python train.py --n_layer=12 --n_head=5 --norm="rmsnorm" --norm_eps=1e-05 --beta1=0.93 --train_tokens=190000000
Each number is 500 + 40 x the weight over its row's rms, rounded and kept within 0 to 999. Layers, rows and columns count from 0. Numbers have three digits each. The size before them is the row's rms in percent of the matrix's.

# layer 4 MLP up, 640x160, rms 0.137, rows 267-296, columns 0-159
084:449475543505536488550470478552518476578510520486495507461506491466479497525442431493507577487472512483588502586493584489558518436538476561488479428526525510504554473527425510510431417477463506511490496565506518535472518518494497544482577519489425548452493497459477520554536494546492517459496458570586547547528541483479464491567453501504432497529478511459534578468557470422473525569526482467484496478514479447546540480430428563485510508514568443457566507492507513519439480439507541
093:514514470530461521565523492494530439443468487497450537483537493561537526507504478520485565530504535435484516501527495521512501516525342451551476480519464502426465572513468535501507483481534512505562548456490484406487505485552473471526501504466492487470512512497458483525504463492433470495463517472510465439473528504510448531518529548436524496590452432560556548546446474409573472512524499488511448475488538424516503603487436491424482468518536465524538439467463574494526397482467496
107:453477473479509469467507535450473488556434538532543569481567566504535503538565519555503502535472503605486519522462493498468415461571575536418492470498503569533495436468543499470545493562513493525546465500537527458555471450540499486478526521506461538478511556501473530465507504485521468506470582406463465499509490426478487501489476497475550510554429518508514533394466542434489434562523460513484496568492445508556525529479565524539493511571474486573506518477486491576475505481423552
098:541456574419539491524521516546486485418498494482520565483464521472568526488492524490542434371601487522523516435493481480482533470457486511458488558571496494574522484471557482520559553494509444490480512484470444508557504486471496475432477503494418485461412572489521488508568531561520580517460474506466543472468507500462463546425523523493474489487447485445474576454464491509540576546525467453527499527496513507515489487511584419521469560537500488528497563477489529507469487516431534
094:527538504499543525527502456512527463492551485561551572588500537472509535536491529468458496561530506490479439558461526433462505511529643527510526484465446523517510536557514528485508527468502511527480457471472488514497487377454529423458520572560457480534528499485542482521463534530522529480533527460439567484606482491493532532475439488506493522509538531481475461555510468469399446526469486524538402491513477497542512458563528492510494467569498580520485513460584441494522548482496453
108:530511489508426526564521485441518564429487498433469503503579521567545515460536484401567470434475514517446406558528596552417415384468530518495499508524484488534499527416484455478498491469464519457489531545503450467483474487491467505559452517511479553478429548518474475513485507475500478502556468531436471545544474546534501499487523494527537510505461483523528549464552563505471482475440478520466528532511423492494528550541544504433544568529475459477532482475480451566514482519467526
101:565472492423403461460495498501573466450517516432496545511474510468464501496546529569470533490505494462499438528492540474492471525450525458570500481421557555506484439499403515529486520454526512510494453445475413538530550549506496458478454438446429482475478483580475510431550496548434544534483483508442469495415524459488479511514453569450549493435443519453492460471490491578453513477504542441532547527539532558509541498510505547482508575487506483511451466525564502522522485496473431
102:505489480515470452510479493480558541520515521532520527480563565486478515499486463501496501496551506512475487526569460448543522443543543473569531515505445548550433393514543534540486552502490408422494532520501530527492525480500465499592565457513495505571483511458468473541549456478448453457490417492505494536372455479529538475529529463503550424551493525487461440544470457463517543456501540510518558492542546477487520509486518494510439523518496527479497511403485507446535572409410534
099:548549476527489476439541401596506475555492475573521492467444509534457450517489527491476484442575557574484480481449546487549534507548502454478519493508533529452490500493479514518472426576504494482453487535505545539495485569457549521476485457510506468439522507529477470474524560590553514581482506563477506570471516579498501527507501497455495550537488453557492527586512481535514531569479511512446495497487567518487580528571527484529477569507466500456583498521405436541505561484491504
096:463513550523497517531473482505470481507495535513519438499530467568530431463525469550411521491564476500472498451394519502500500550461487481493494497529503497510490560522571504416488527491504463481418504463580505423579500557481495478441503578512514541534472511474481479566468471517532503466486485466498598492508417519551520525530474459517514483486525569562430432442472461437574417539487566495490453530497531507459510480487520438484460452517477502519569533503553450583511571505454453
103:460499397556438516474502508499501511517458485472550580519497496514529520469579467494528571529561488526525487480529562499480550445483524471413525462473508477480482506523487523504556587446575478551524529476459537482436457526496517477527492438476436434550466549448506482540495450493497477476460457488498454516505543542483514496515469468546511445485546579526462408544437486543495499468433508454519400514545531518497553548468521568444455520408491544550495529532495465476518594521490557
102:540515490557527533488470538469572496467552464472452529386608520421488452536582491518461510550599469524456531524422488478519492551492552515540520468487495464461463478461541508466433545512566473518512519420459463506499510488552487447517489500483513484521445483515508417542551499515374511517549545509523539481490457508550511530547467475545549508398528514508530543504478489501493474519495561489559550526552453565440470491440509492499533530531501472502523501520514464519489388493479489
105:504441509526490543506457530453444576514479443481518512407526501576507483429482514483522538563562479530522515495462502514534532521484481455522572463474560475509486600528534503502490520515552534540540473514474501484530510465544575498531466504517497526497595475565538466529547487493585508533486476434572444533458462517573502461445513505461422552437530456530503575492555509498540493528477552494462549521529476428492484472513506545516523475482534522433520364491600499477549540511519483
105:498465475461511443492473473544489589536488435507522572499462586524456577508517428512574470540477483512521453487476546530467509512534507515469471549481471421489423485552556571508460538562530530515590530521490536537554477567512527439536575560547547570524544494400536512444468496524509471535513519454513489528524436586469500495432517519547494511478493497454517500537500439526416494513483500397532510520517507454520532546496491471505460540497570447502465444451496482486509508465548475
096:459505432511565451545514440504395500504476473538507476471473530582437525408489558460461551504490511560518513499504558531541404532538468496485481453479530487471513503536482498482495455529550506472526541528508529496504499502521562540536475495528541488520445501498486457518534495458537526444424573441500490568507453557528510492527417508449525448483517470607500535486537458482480475502576508539550473614436532510462564452527507568513587464506473561539568536506532460496480493534506474
103:486490560480492451521500523526581525509552488508554499449527500535536533470475513443524492484490480542485496477488530500484504535465566514494540477540491499538455554559470483532550507407505525553479602582503468606583501498463532525549493542473465515524477501537449506476488470523526479509436485502546523501503461394456435533529486553501482462450510565520494471478514496530515528459456447542525508417512503595564536519503469568501454572481520542410461511478541402467439554436452483
102:496527551435490509578465511505477478532468440466546482503518560530556452513584489483488526536558451431503469536458429499536544530513456425535509435484558503512586469491595397512522459459516487495517533571563526456550462511503549498514463466558481480525524488546464528549454489465458493519474485397467422519602470524500481486450553477476485517501513452468551481465406515493537478528538509481562502502480475515468553495479483556555442507519573562486460521556521522521528481471483503
098:472432511437513400486512455569467529495502464483442497454529494429452440588511532522526508520449456553498516544463461470535609538438552473501509561451468491518477539457491494472504523510481530464597509443494420477485457467550468539450472470567570495509567509438427478569481520490552510487493490456497579466496542484563540471437541485512602537441463469448519459526566501484492517484457495467519450518499533533534440486510495478500520527479460506446469478523533496557545522469487519
103:510522545502499492453508495430513497448493435522571460516498477542488468524477464504484423445513449511560476441512511481486534457576575520462498539546515450488435458435518497522536496481438479561523483491552491543481476435451502510501537466498496505549556457443410491473521458464553400436465479582485540519558480492544535426482502544575520460451553505523452501471498464495525501528509478575426475492588541495512539504514535497545427498617498574497467509475491528552478496494556530
102:502515510488491503504519508464476461496505483478457457601550480464517455475454467521491492466505506543522486508525435481500461443480523535596581441507486508553551582499490524522563495463471510543524564569455463435502412434489463495466526500551529422526448463466474525413438481436484484535497507528475511508399522519509481454445477455533483430483510499504520464424505508495507529453533488540512575488507515472472488422511573576502533506431462500444503496434476494565521483417426557
100:548523413525534571536532523435490496476452516542527511422463518554486488477432437483469451495541548538534463510428522525518509583578495517494478498501471534473469477500464542497553525532460466597466404504502469594419443476554501440469531510514520544540503561532521475482459553465534528529452510475532451525449520507493482491521414482469514440479470483450419495484475480564492472556444505514446529489509573571494454484512582532518530462511471506526510497455573546510504504468455449
118:522605428566533464531504514562504549485482483483464563529547511445467561503536496557479535575512540431536457488468493471460463545509432534499512528499452457521498460543408458530508460477506552504446487484528516491516498519494522483557468490501550449448484461507494535476468447508511418460572517502518440450455514465491486537472519512454474560419397489448511451521466564424470474538599448493430511584495493504537521560488515539505469548466533531449480470495552451520468527549513488
117:550454478537433453524495438463508515476522514471461575500574523502504540446517438527545478494469519541451537459547501426477462590450483497514466506517564469408462525508441520485468498459546511461449574525477528549425488506498543594469555540537467515482483507474489576514432520484476527505527489482435486516411463537565560531530493521508503487464450456474480495503576487439502484480500558494538470525511532537575465513561517523483521577464448427456518483511535440507467553512447581
094:544466541515524537579490482480594516530529490503480501559568510433520493448492523437497501442582421489488517499467453400527459467510493448533577553482542558505413506562451552515501586462455531527482463473506484517513563478498522513501548525483488533430520507530479443490463484527496537534400534524485480438434517466547536526469496562553555451490502543550507470486453444531475544472498509547486464517508483442569514509482499470507453534514510434448478465500452503523548554604483535
106:500497503432537486442488546508517460530501444460527501505484576519533464454499469546482511502529537496462439570493433476516497487553614429519504546394448501429521476407498524505500539490489569500463542492462528588522567425511516471480481519453492437542507532464520469464457467463489465557487545534474526513530516493456481461517546486444543516561435475535483431491462504494482531579488460572507451478448507516486535551453550427461537465563548517464501501536530498521435477491506410
099:470499474428495572536527534553456487524534492477577464424516561533531497537516548513568527462424479463528467453489522534448544538485586502451429484498546538425537511522469485457408458476566495532490531471498460533491476513470507499545484428441481517420484563509556566510487540512451438548466484522533490506518481502518487506510495499526575477518487550521568471495484516547515519564488503541513475569463390506556533527540568480530432470568538517468533463517522463421459509544443482
102:449474550497472447475503495555501521460507502560465556578513464485469522518515539502449515476596504514529459440537486556517485473562504502454536518452500482499562503546517482495448502507546452487475444437585517510514518465532478508492487515419517483448508404497510470428483527547521483526539575566522486430504472552545555489493494546502516518418545508568502593516562496520507577551575515425521433508510565488505501488476587437458480516504547488457544449423487506517544534459445469
095:422461436555579510448487521539466498539496528503522553492493533449481565515553450433470534510510564462476506500482518463508537516480465470500492442498486483536502590469508460401455499540496508500467478453539518535471545492505554522510565501506569483501453555515465609483503488474485491464478497457461491502467568580619524551491483506483541486533484478608452514484488503605520475386506509447513460466521458512428459533533504493465520511483507560552552493508468509506541473582475479
116:435512556415484491506443480522514470419555515499532566496572511532460486530519537481559422529463477489512559569488542517515457541459463453509522451478522553548561601432504510472536459471476446460491506490527476455531479469459515500435453504478512564481535488576490487518564557447483539503510446430481476489498482543433508457487506515518453547496525475413473454508506493541565525468433504553536395538474541494480577449514500522440511500528470574521492589471454509484475486459492511
085:504479528491464495494497434508560461505539399515472415454497457489467498499577563474537483446452516561464521454456461503526511458454432517536555435405490480495485590479486511472596507466475537536523576521495462524465483531523553496535476508508452491489492442403500523500552489522514490470510448550463513542461542565599525492506496515468453487483491425541448521575493521585498517507454521547466538444446520419500467516497471470545571520536465480534481506519442516505531541508444534
# layer 4 MLP down (transposed), 640x160, rms 0.129, rows 267-295, columns 0-159
085:489466397521528517453527437471466440469557476475445487529560540514448464472480519495502517464488552493549469494455559554563536486504478457487474465473546470429543562592426535479433503528524414523492535534501480452475489456562511518499564391522493490480488460506560487474530556481517456525499482482427458457426538506531557519543473566508573466530534512502443535467498505517539511514512522546438471510517486439592478486564493497452510450567502588479528457499524493530556478457489513
097:484478526511614542511455528450558529520504463568530508508519517522473516594520457401496559504524512465537488456489509545466452512519483602485462483529539513461454570470513419449542425525527450440497430484469551484523546526553503518601504486452529482535419465532508560491501540435455483514499508491531578514437479476537511546545544516474517563507536491539531558461471536497496491486431502500465465525481524474540523560542536521499421560516575517522565474500527541546509495514516444
101:422499462535594477523555422489455498515537557426506489502608508519549478439518507495483505473421430626518516522600515523488492511487472484528500480518499475483493447496512466527552449445433534525504529514481518425483441461499496466465435531529539510476390550491522484448522502538497544497483510447501468501512506531558482500456451482488554501548533562540533479500459485455452561527551492553550498430493469535450509462482487523455466531459478502499592482521544436581520507482465511
096:527515534493530463565486502487426555481532442497471492480547522511513430555431510540522513500510558539504447465532490564487499500476413454587568474565471494562480453518464511525523478515506438504469503578471538461507501431552504473448471472437538464543523477512420535549470543424525543481442516523433546555451499446488525517490569565475478483527449445493553559510452504626478517545411486505497513490479536500521434512491502560493507528490444486485490554518544553480522518483513578
097:475503487474480510471504519526519489505499556506453420500483526570520518472539564506435589425557604493519486591459461569462435502522502467526525490479502465483540487568540485458506505408507455485460518462536475473506509544509513536508453504547477545593453499477429500442457467523505532494509449556453443404506556487473558531459480553520476556564500472400517451505543500487487470466538538447464473510484513599533482528505430476467496525482494529451544448519465536549476540523528527
098:467432463493521539464522459528478542441471540536510551503452465441462498494471494556463407505496488522502488485462499481501454561548436510591456513548532578433403487517455509521487552491496493484436458448523623530486517489473558546445560520478481515516570499470515544518456501504569500491512486492480538503532547497488461542468423499522462506503443520499472537471480498394501557491449479554531605463469543502507507515544458435526437498565531544552487508531529556519426477541498489
096:503569495493529509451515499513486514506504505502485463486504501508439458618510557557510493504451500599467573561501531502483488477423501551533488582528505497472537480480504482474511496499443542484445476464468558476555571500430529471547482476532473577534509534450547513492549479485486484504498544505453544513460507498549502419511473504447511519559522520436531411485435523503430498467525532510522521463579502417433515515543392455505483529507465431489487552542550432499458525464610493
098:490544473505516498590506437500532473564525567555516428490507494523474482487430547513532400481520498504529502535546523499560462483475514464487493524508433466447456507520557522513510550433539436473513420509599500481480519561469428472539480455552518529584479499561512500534549490467498403512517473503489535465471575510600523537566484464539502548520465549530493516530527472528515461479519551465536553501507497538492436507461570535522492521485428617403503515530505485540515522502501515
096:544502495438568531576522500484442494489547531476547461462477536499523592518484471398516447531521573510557532512510480501508542524509490538554463490529485459517529484542575549453523486483505527492532571502520504501571478439544514495517487512517500448399422568521554520428519450483547516434492475490492493507541511494526454462448486541448586501506562492529495510624471470479529477458524588502496422509456506430545560508544464487471524461517480509530513490464502441419450464448486494
092:498473546484493490511500505482514479463470437525528536509434480448508494444499495558480552563404530513474512463515505605524581482457486426531500570462516494532457485557555511505483459555512423504509501577506476492502493523526468494423449488481501558512549435469533519519462580534528511504510592551560523466462530513474473459481427445464514562422461512496459407506534422436415512496478506552561496477535527470424501465540521487489535507522459543518540457478554462506483536518453558
104:543508583507496467516470505470540487462511495608494524452538554588452512516505466534500501502510461480483501458478570561528496524527510495480536495540552442526504444537479424474506466539466503494515528531477564509430437541455520499512521574558480544406505500454513519404467567576480533456483553516486469514472467552525551506533626524453486444469508512481419496480499560541543416488526522503468469545550471455543494553583508511506470489555509475544502473464508577484464468556504516
100:523461458538437430483436490452560521432472454571424523456489486488457522509538495517472473510566473546492550513547491499525517524469529457500491605510538475479500535462566537472505554557570493566533463486484498522468473573502534452567371496488582508539452496487541516535526557472476558489554510545487481511485506494528458494463532520516516489465502439472603512471474494493506538537517487497532463588499543539433575581421525581457499531502499503539511569489551480518502487517512497
107:470503516571529490472560496505481553495528445486496525534495450476494442524537551459508567506538494481585522503469553507536523552457448518492479494493547482513484506498589618540606509525500543505455522521488513505533504499527559440594436497537564507568523430524508529456469466532580510507534478489510517440499512522506560482494482527549460493506594570561524524529528513493540487529483539466443533513414541477508507491540440530518539523483406452503483385502475535498475542477424521
108:459571481500539544465542508483495523516519555546501499453457538459481482484557515496443510488504480497453577441585524558524486579550485514507576536538444520575497607571392490544444538492485468484456561575493500509464465508449530504522505439507554499507496465492532515569513492574522528452516433509473496476420506420452399501504492461537506496558488553494483457487534499455495474449462542509555566489525520488527487535449513472535509534478491427553518504520483527477534540530427548
099:540447487490481439403484497540505544413541443544496523449410538510440538500557474461567544445498488523496483541412485515435513457505553522448542479519507466463508520516484412445442460533496493523504455487582516471516523478530477549469420523572522450466517493510571493509507523488484465464508521492449442503489448440619525492506503510498452464506575548512406487477474525578496490491444489534505523548465439498505434515497469539466520503421487548510454556457455506507475517541483483
099:514459547520567497542529490429509563548532499453518475437521512515498532488495497464494506402502463517475526469486475497515444470506491528528538449525515463483469479522435467500545503456469551469475567532537574431503506586466477483442441500490555591521463528460485527536451480502543568524401471436489425491515536470458482482583500550491492537527446506443457459474493502498505481493471506565509465433547500503595539489501529543428481575422571457526466535448463429497428472486506512
106:484526550512513495514516506519441534474478451577455509564517580521480472495531492510518497497537556473488519585486476505530469474517489480531473531505526472574518495514614412443498506508478497502576603494520493496510514356462563446495499476470448509515505502511445546581506501514515579545491495466483569482500458520455513533564544478518500566462454593525478553517477446503568491523516497482517532478513437500545491471470435532517506515444504493521460562602480527479440524463421521
099:511522507514511416471500476462519526470475503472485475587532428532532433516476543549474427476502523595570445493456454524522511492530492460474499535477540549472505480473440487424580507467494472496437492472545505510536506447441560453516451533488482521573458484465441480431460505529504528556586455460490460508505538501533451511566504454471537541523503473529513515502490428484466493509502507528513514478536456509518476526576457451516545526420514436388447395468409503519540501527453487
106:542443508519483505404488531478460526483473514559549472548604479498537490473502536570530467441451534545515517493450530506534501519569520517482435553488462510488558490507507537458540513543558435515425417400470461544536590466426498515545504432540530507520504504493510477504512494509503533508540477553498507560565506451471523488482533532439568482540533482571509524484440483524559543535514544570492464448519496508507522554537500483554487512536489456521484455423410592543456505539471528
102:522518474507457493507494550450490505471531493501494430535525488503481507520523552516420464509468544452513522569472568528488531431479464553499493425509456458425559443529517473512540508528535555564571541514544507435527560500521483555399515441514457534485516501513496517505441556523553568563461464471519517498536474633559535500492468536461521584451451430528546469478411512456504560479487443508524502520494556499464465541533461453488463440474511458521535538550504502533508475513458428
103:459436476516451439494539564489486488513442454581502546481533545534445516459510529545410480476505469447460460479534505466453558479566506535508488482478537399390462488490503456467524438425449510525488520506533513452564491490519545517512469559563517484443528550484514497497561461456471511519544485492512532518458568452507522486490442459529505496578581549553516455493463562571540474515518461535476425456498479522529539476497463499553505371438510509512499473468550471512554480475519522
103:437517533457500509546497445475520521456497508440547492458558534539472542501581548506486442491522553518532510496486475584529514455505574521518575502551468487459517534516541504461463431509504555514544430501471536508478512531558553494475512536475499456516549502569529533493487482545500514523388504594400507538513555492511491568465494479483466526454516508436487509471463390480559465501523438523482485505533578491533544555458465599536514450536474503483482535489587499499425477451460464
108:447454503491449495509575490508499522482495533490547445615521432541507499564402501509491536482584518423555534522460419573562477485505554502478491495569481442453430502486503546476514540511475539481475415544424575491437507460479535488516466512506499566557446499497508512525512461394446484530523448442517433555558527506499547492472505508509518450477544519518509541556466502432501550505524513519514500435535550462496519506472548511461536517510475464520488478483591502508467496578483525
097:585488517536513507539524569508478551454518473506507473443575537541497543499542519473480527432538466432435534461519451465478450516515519436500576457512477545551434555453509534509586572521517531547464566509557504410496429500503528480497564545435473579496546469505557486504444479526491501496455524431513448514451576484466544550474470527433504497425536522540507479496509520507519539452513449526564560488447477463488505478432524535524449480454512557488423471501488468470446493481492451
103:512501496477479492481438496455432489489527495478525516416525499534503496566518488553583413507467506521494491518558538590523542502500567480520427536485439497399513531422487540494526485427426494533500578445442481535502504481541578492570550524478491484559523495503531522457451536513579442512508506539554477448540521571457538469483523492486440479479512475466575507429523553540551494541507469515477442574524478483525502504499532457435536469528562578440527486475534492481462540439493469
100:504531574506541422499610567451515545495520510509541434500455492561526472459439539537582507510477555595578505499546506491528542459529481529540495460489512504504527507492524504498572512493476482471574437532576542486458459516493524483484500428430516527546455543501464476530467485494496501498465444473500519519505532451533559432504494454460521454507471519530457471508529450593547569558474456566533478476526497522479468575553461508473505519462526476524492509530515409458518523542478375
097:506524556434455520552476507483517443511519461547515457501526509471487516527432563516468519518554523537499465533483488468498501469619457471481487463485514384538574533491503483544523498400437492489457504487483536563517494449496491496509579513449491543437528432472467446455437516540465510482554512502518528548486430485465521526435459516478474419507472507447465512534556464508490485569515510461478474495539460461480484486473493423527451471384533511526503494462554428609550472555518523
101:486520535519511569510356474515433440552541482523542495531476523523489481516523466495454511529457509507518529489467559521462495538474537502556603543478506517569534518520520485488464562469473474500503439527531495593518517477512535496469524499576539431539497473502427464520561470459523467526504520530476485535476524468523495512527468414404523522487508504501481482528495506457556485538523513487455405431513482561543506528533562493464481527479529519599496569499457591507584457452484590
108:487446464488443481468486479465581511466515455437490511548462450564454480504554465448420459540473544424508465505476497469495480482424616508546537476451477452527469450500483503517495521549488524469475446488556425542440536559474540545420523563528541416463474498566505551601490445476507507474519484433491459511480475493513433548536501514493514536470457420556495483500570507427544456516469527578483514468501487461452506490512509491511516526553442563492513458519532505524458467538464476
# layer 4 MLP gate, 640x160, rms 0.142, rows 268-296, columns 0-159
095:558460456483564471549500462506533536537452567524413575531502463498494505418520495516509594443496460496487484477483485563505498470525505468511539479511479490536583484456576449449541572508477434447523462520503556465589543505515548532481398546523504527521509498497490475480519555549480482503521486475490600538448459527507463479481441451512512472493485477550538530486534497497462458520559479487515502484485546407521480562556545529561455524484499526508503431460514529550483369559532503
099:518462444531444472454420465510463481489486466541513530499469463482518532511510518446491598453455448550412465501474442512503482553472452489522446494484429534490515501419507587401506523483542531511544443497465589485479482483528578449475512514446462460454461487432499519484477503511542486488505499514422420537462503469556549513550517463492531542556479477500532552443563491533438483495515563462553508502450504462470530499385474530464503457483502566523557511475425518476489466518475443
103:511476520441559618441498505575384503499540497509478525460508404512550482559472502483517464478532397550494501567418525525425479564520517515523482494464521540518523463452542545505472512524539513501512539515459510505526534525463533467479486531541481545478480463551521502527459532424501493430523566526498468447529517436489525472517466516526494451423485414536526527544508485575511464529426513501435388421454513491480503464507522474473495573486529553534495537486483547518505447508495474
090:552580558495481469508499380492519411560579531435520507526571520486504495463485552441478456582511530511489463484527507417536553508509538540500472469485473463518517533510489528531490542520475554502459506423457538477430534440461470457531462572509495519485502498493534512450465525487510481399523486456521565461505470508529546452479430420495503477480514493550447487499512519469503487529514402452519486571531454469530485436534499516534466468550535564510523522550555464488505547462466396
105:487467488386541483497450489467484452533467530500506536468428495540477509479580462485433495512464513526463473451503488372539509535505568485520501464485540544515529507509521501512565467572461455451531534478510469558504521511521494543470519568412522422434529443426498540458442474502528518531493442406440468494508442504518509453511570508472507500530518463506498538515448505490439494519526535522469443504526586496547464521570494395553431522477515525570507506501513471477434468523509549
097:476496423511489477466461563473508536529495465428535498496580563499534446535501522513489514477579483507500516417469505420486511544492484474426481491489516546529452510481592508473487477488488568482412530499477508474537546492440510521540485474517537503451496412419474482514501423516517492497537522451474474453510404468442526546482485423560545523400527505559498444513471486543530476488570502510523437554580495496535563526419522534555545497516465506459479441468575467478455501526518528
099:506470561477505416513467475438492512525458529477471557578444542536475512376512487484474526450544521465472503477518541461514476460437482443548523519542511505462491461532485558542506509517418511503449449464493566533536494564470562558440408453537488476572486506542563525509475495508502555555478575511466578547556450536488504569473504467424500492470520537574511508451516499506540495509525513469530487418510522511511458521584502465516494483444485466441478474493567585484490440478475532
097:476524545444474458569477576487473547448538579484447503507508481484509525567529493462523558456476506422546500513492472490519545506505468506517421562502538535582536478459513578463526520482473548466579503497525522457584475476475494431538458579493496471427530525557516544455468461506504472487510443458464442453487554468497481447446486526527539535400481548529478548509408426504488473503521500416524436478485426498519429420497481507507488450476479511485484486563541528452539492467479483
096:506608520557468431493474519460448557457418435495508533587496540353539473491492477532467506555458424546491563461448509489546545458489422470468541467500507499534498461493460531497544543506445434486531431542511502492502491474537513522410448523480515545546497590515480521560538522513471516478470529484503497500483541575497461546527487546497541506504469511476522457524545461563481522495476483523525493437476497403480505463524571479524559559482486482545553507517450449559489524481525511
102:496446389459550482456422490468483469451477507489488534523497527489509465475533524503504483521425561492546519471527479441482469527552540490475443445450436473557532581539472487500505520469509413517497538489521507447534511460571543467539556524449490449528504542491475503536519479502515475442472420411477409521549539483478526483532482550457609509430524464528525440523475512498466459491459541521527471574503532554466530516455521531464457499446504583480537540489488486448443586533548542
095:488543530523511473507518457528480477513457474491522462503419474492476492462440455526497447538479508511499504463532447451479571483505472467514536440467498504494487530547529545461548452422511559373570434528440424412486560439517508470557480495510517481504449567459529515509526522541493514525511473484530524476484488458408537508546479577402500517543448504440456520485533547463493457501545505518447415493507513396556497531551518534522529451445527502522550496508528530423522557477472554
104:474550366512517491492423473482511476524539525518555519509452554469440516486452508546532491476507535454522499492506469530465589499489551491449565476521530475497467505476481494519537534467449531543497451536453536466499445532550492492615524483494550464426489533469512514563462473498523409518418547485395472476463462502469519461515540473482502480511526519525496495577466525487427459548447540455481470518554504588460419554495471496474510548489427507454554546429489562458487532527494515
115:504444452506472470504497513518601491434550507473544522550501463459498631513470456483488489516520599537548507563524488495489439531477568513476504512537470468493532474547519481504511523487447530508488491399462500497483468513593466457506458538544483528491492457456519547512477535552546524539482445503473490565467525615507514498416510453466521485535538492491562521505561480467550548503391459479420482492402494430495527477527432428468494494483473471564498495473471468500502456485482459
101:493515473483448482507432478432479482485420579447494422446476485506547507423461500522476434517519379497523489490465524435566491579506509470506451520478534542575452519484467535480545510432542493500548561560455468500485506561519475489539452531508591530471475514480540456490509474467479522479521463479565505471486584503469534456541495491476546468525543466540494538534430524594514494522514448488531533484512471495528547475497449596514487536433404504472499492461574497499464518468482429
103:470479500593486516524573512418467448460529559478493510502498497488464512493584463489503489453533509484488556469444539527522466509498483512463484473521551485449594395446467491544556417517494501523503458462496545454452503451471481554462516545511485524520508480509460533546401512570485459429504485457481539498546483543488485496503527590458454559497523567520404425506500481477535455464467530504471426501524506402572547509511606495539543541474514482532500500503512472525471502528569505
104:516491567568508524530434412495492538541459527503550471456524457474554484473535491437543520504482494450518495453472447526537492537482500500497496461513547434494523485474506550414485522416488481524574585559523526524536475498431529483510473484485498501485490466541456473495544528531446436533475627490511475472590461515463490512505490462523514478547479430456531507501505436491523611500528513453546484566483540598494504565489445578551534520564484505469506549453539451517443447497493455
104:467448470511500479557485471542477531511568452517471488434503485480471521435509554540538494484553453441507536481504546441536566541484464537464431488510432490510498475563484538477445575467467488490498531525507496408500496521465459416505450496542450513558489451445486478502511478555507463550494525421528489478542440574477442440574560502493532487469527486502485538449484444503585481450450445516521462484572515502494445440483524493462468486500534552482497514428571460445568568422546536
106:562481502452507456521501476543589536433501458558477513544541428449493471488507503523493598437508616494397513515488484462437492459604485488503519466551545499499518445507449460480544548479545535508497506566576466467516419447524534521563514479494456504429468483533471500490554507474516503490460535483506504567491456555463502524510488496521581527472509537528466486406534492483517474519492443556485486476498541509437535545510529504520414477548519552531495524432522422524512450479468554
105:548500467507483484579493498539581475540509530534437518511523481481496546456511520550462469527571455481503549457467451509514517456433473476479568431557487510541510499492504498457509563494461465488551439472503429455560503505467468594582599504565443481492419442571538511493482484524522515453461433495498552478460518549502488463407482440534475517468524506425508510547559482518538526570537556487514455563488495506481529523471536504494483492449429465527489500493552498498579516479539596
106:515430465466509550572488504521460458498486492529455551593515546437466473421453581491530441554553469491467522511527440448497495471480577631441554487522489425485511533462487486462506551478443539512528495549512499518611512493533438575566469522503456478555545529493540504478531542568482512433491516511493478462542461386457462509457545496515491495411520469512544532485477455469471508483580484522541518512528509504499509479471513505555508486507558533467499504565491466483512521480458537
114:545531470531523500426410428455609478477488495538525583526499459487467510457480499470444500544473551546514513466532436489530532526490509478466492428488556528509524545473541527469531532484483376504452501491465544488512539536469515481493521393499540509469460484538435526480555539443529541443468563494496515491560492597507526489448485413564463494536460442446508483485496463511499521502506534513460535485501541484425477539475538392474501492522525424551467541502455535515505563489481450
112:501500493491563496502554456531513447504521468526469450517497562550462505420454496512451497483441521523536477446570601488522534414501512558441490451575454551510514572490481507471492467511479512482464456514505488457503534484522477525535448533537500516499519476527439482504493447562463500464419525432562484469501418461412500467502517579556455574483478502475567479480576553476517507497454554544530452466585528488522555549477549489520514496433496562481553463571529424491544527488529470
104:494479446485481527529546509539455473447471619538525495549472484448538491499501546462425532498442491563507525557424575544560580498495518550478522533504547457505504476532484488530448500485479542490534507502513514508521423431507497493455521546503475480460405516446513435506567545547560431530480457521478454536507452471494399452485525507490465594501482473558522493530483455480485462506442476461464557476499535561417429505464492456471516509576443508512550511493532435520471486502571479
102:468518483465478534494543490532496516487555492441519516534551497482544546505535514555559524434521499542551484457540498559444445499506479513516557459433505512498501497542517566453557495457486577525555537453508523437574497518489465439493506495442486500477454487525473521544562486536539489498514453373488503455567411586508579534511543475533438478493483517526473482494471486384494457454494527436518527447587492522487431489551542570510542493508527537477430561453520435462474526512497488
096:509547620557474477434546480491489485485495525438484530516496528495473512560493481500521447499501505463514478472497418505439535507543522486556550488555393419544461481418494531510529481507571498494516531525480557452584468488492492452475509519566596456564569476479452528476515505539550512457482478486472527491478500523492492463454602505509469527588494512485501491502523508525497555437529576504503510493479499501467492483484430510538469546507462438476448550591384511508481442460553497
101:474497506477515483546547469483466527594439508470517453490571483528493574565567520502499486544548538497543561446533517538525498515458431468446481444458482539490457529509483450540480500538497560555509536551473516547556486526500525551514537520463505488504503527547557482518439510372544517482557557493461534481500487464532511541534538502486456506550512493416495515386536558519499458584490524521433516465464526532441530425513495465612498543553500421554505551516490482477464527463485511
099:466542517564495530521416438511471444486529561443454544429502473477526469558514487447502515474388526475516483527515489464582475512493575498535455479530492397520487487494453551556547480455470447457497471524459520493505448576468500504472475471482480458583428452426554471466467522484499532513481477531509528548439473501560441489504498519448568476455556503538530417504576491514525493519534478478562563519538483486529464514539591507478510506437490453538597503501501485488529488468443472
118:498552421480494487494522525497545490483478545469514555502468507605421481479528521488449561522524481480459466447538510495568539532458519550531483404504464495545510469498550460520474472521499559585513525517477492472508508511418491480527547535460532512570372505492468468532447479458509479546572483540524458544484514515511475504532510525482419480516521455523455563531466526539492466433546520529455463383541535481482452489490579413513487428514522449481471526518563553489519485519504583
084:476461566508453564450470362446524463483478489541485521501522473510511425505457497556496448505438523549493483497482492472548413523484462458475486468509477545488556472440427453457514499436499535485491471492486491455477478522538529570592472500533462450512492488494521472496495463455503563403518475513528519505517455502546510554542490457518477479582529528552501523413505445566544507464495413483455549458537472510505482508454442490452549543499471498577560428521435470512516538502566441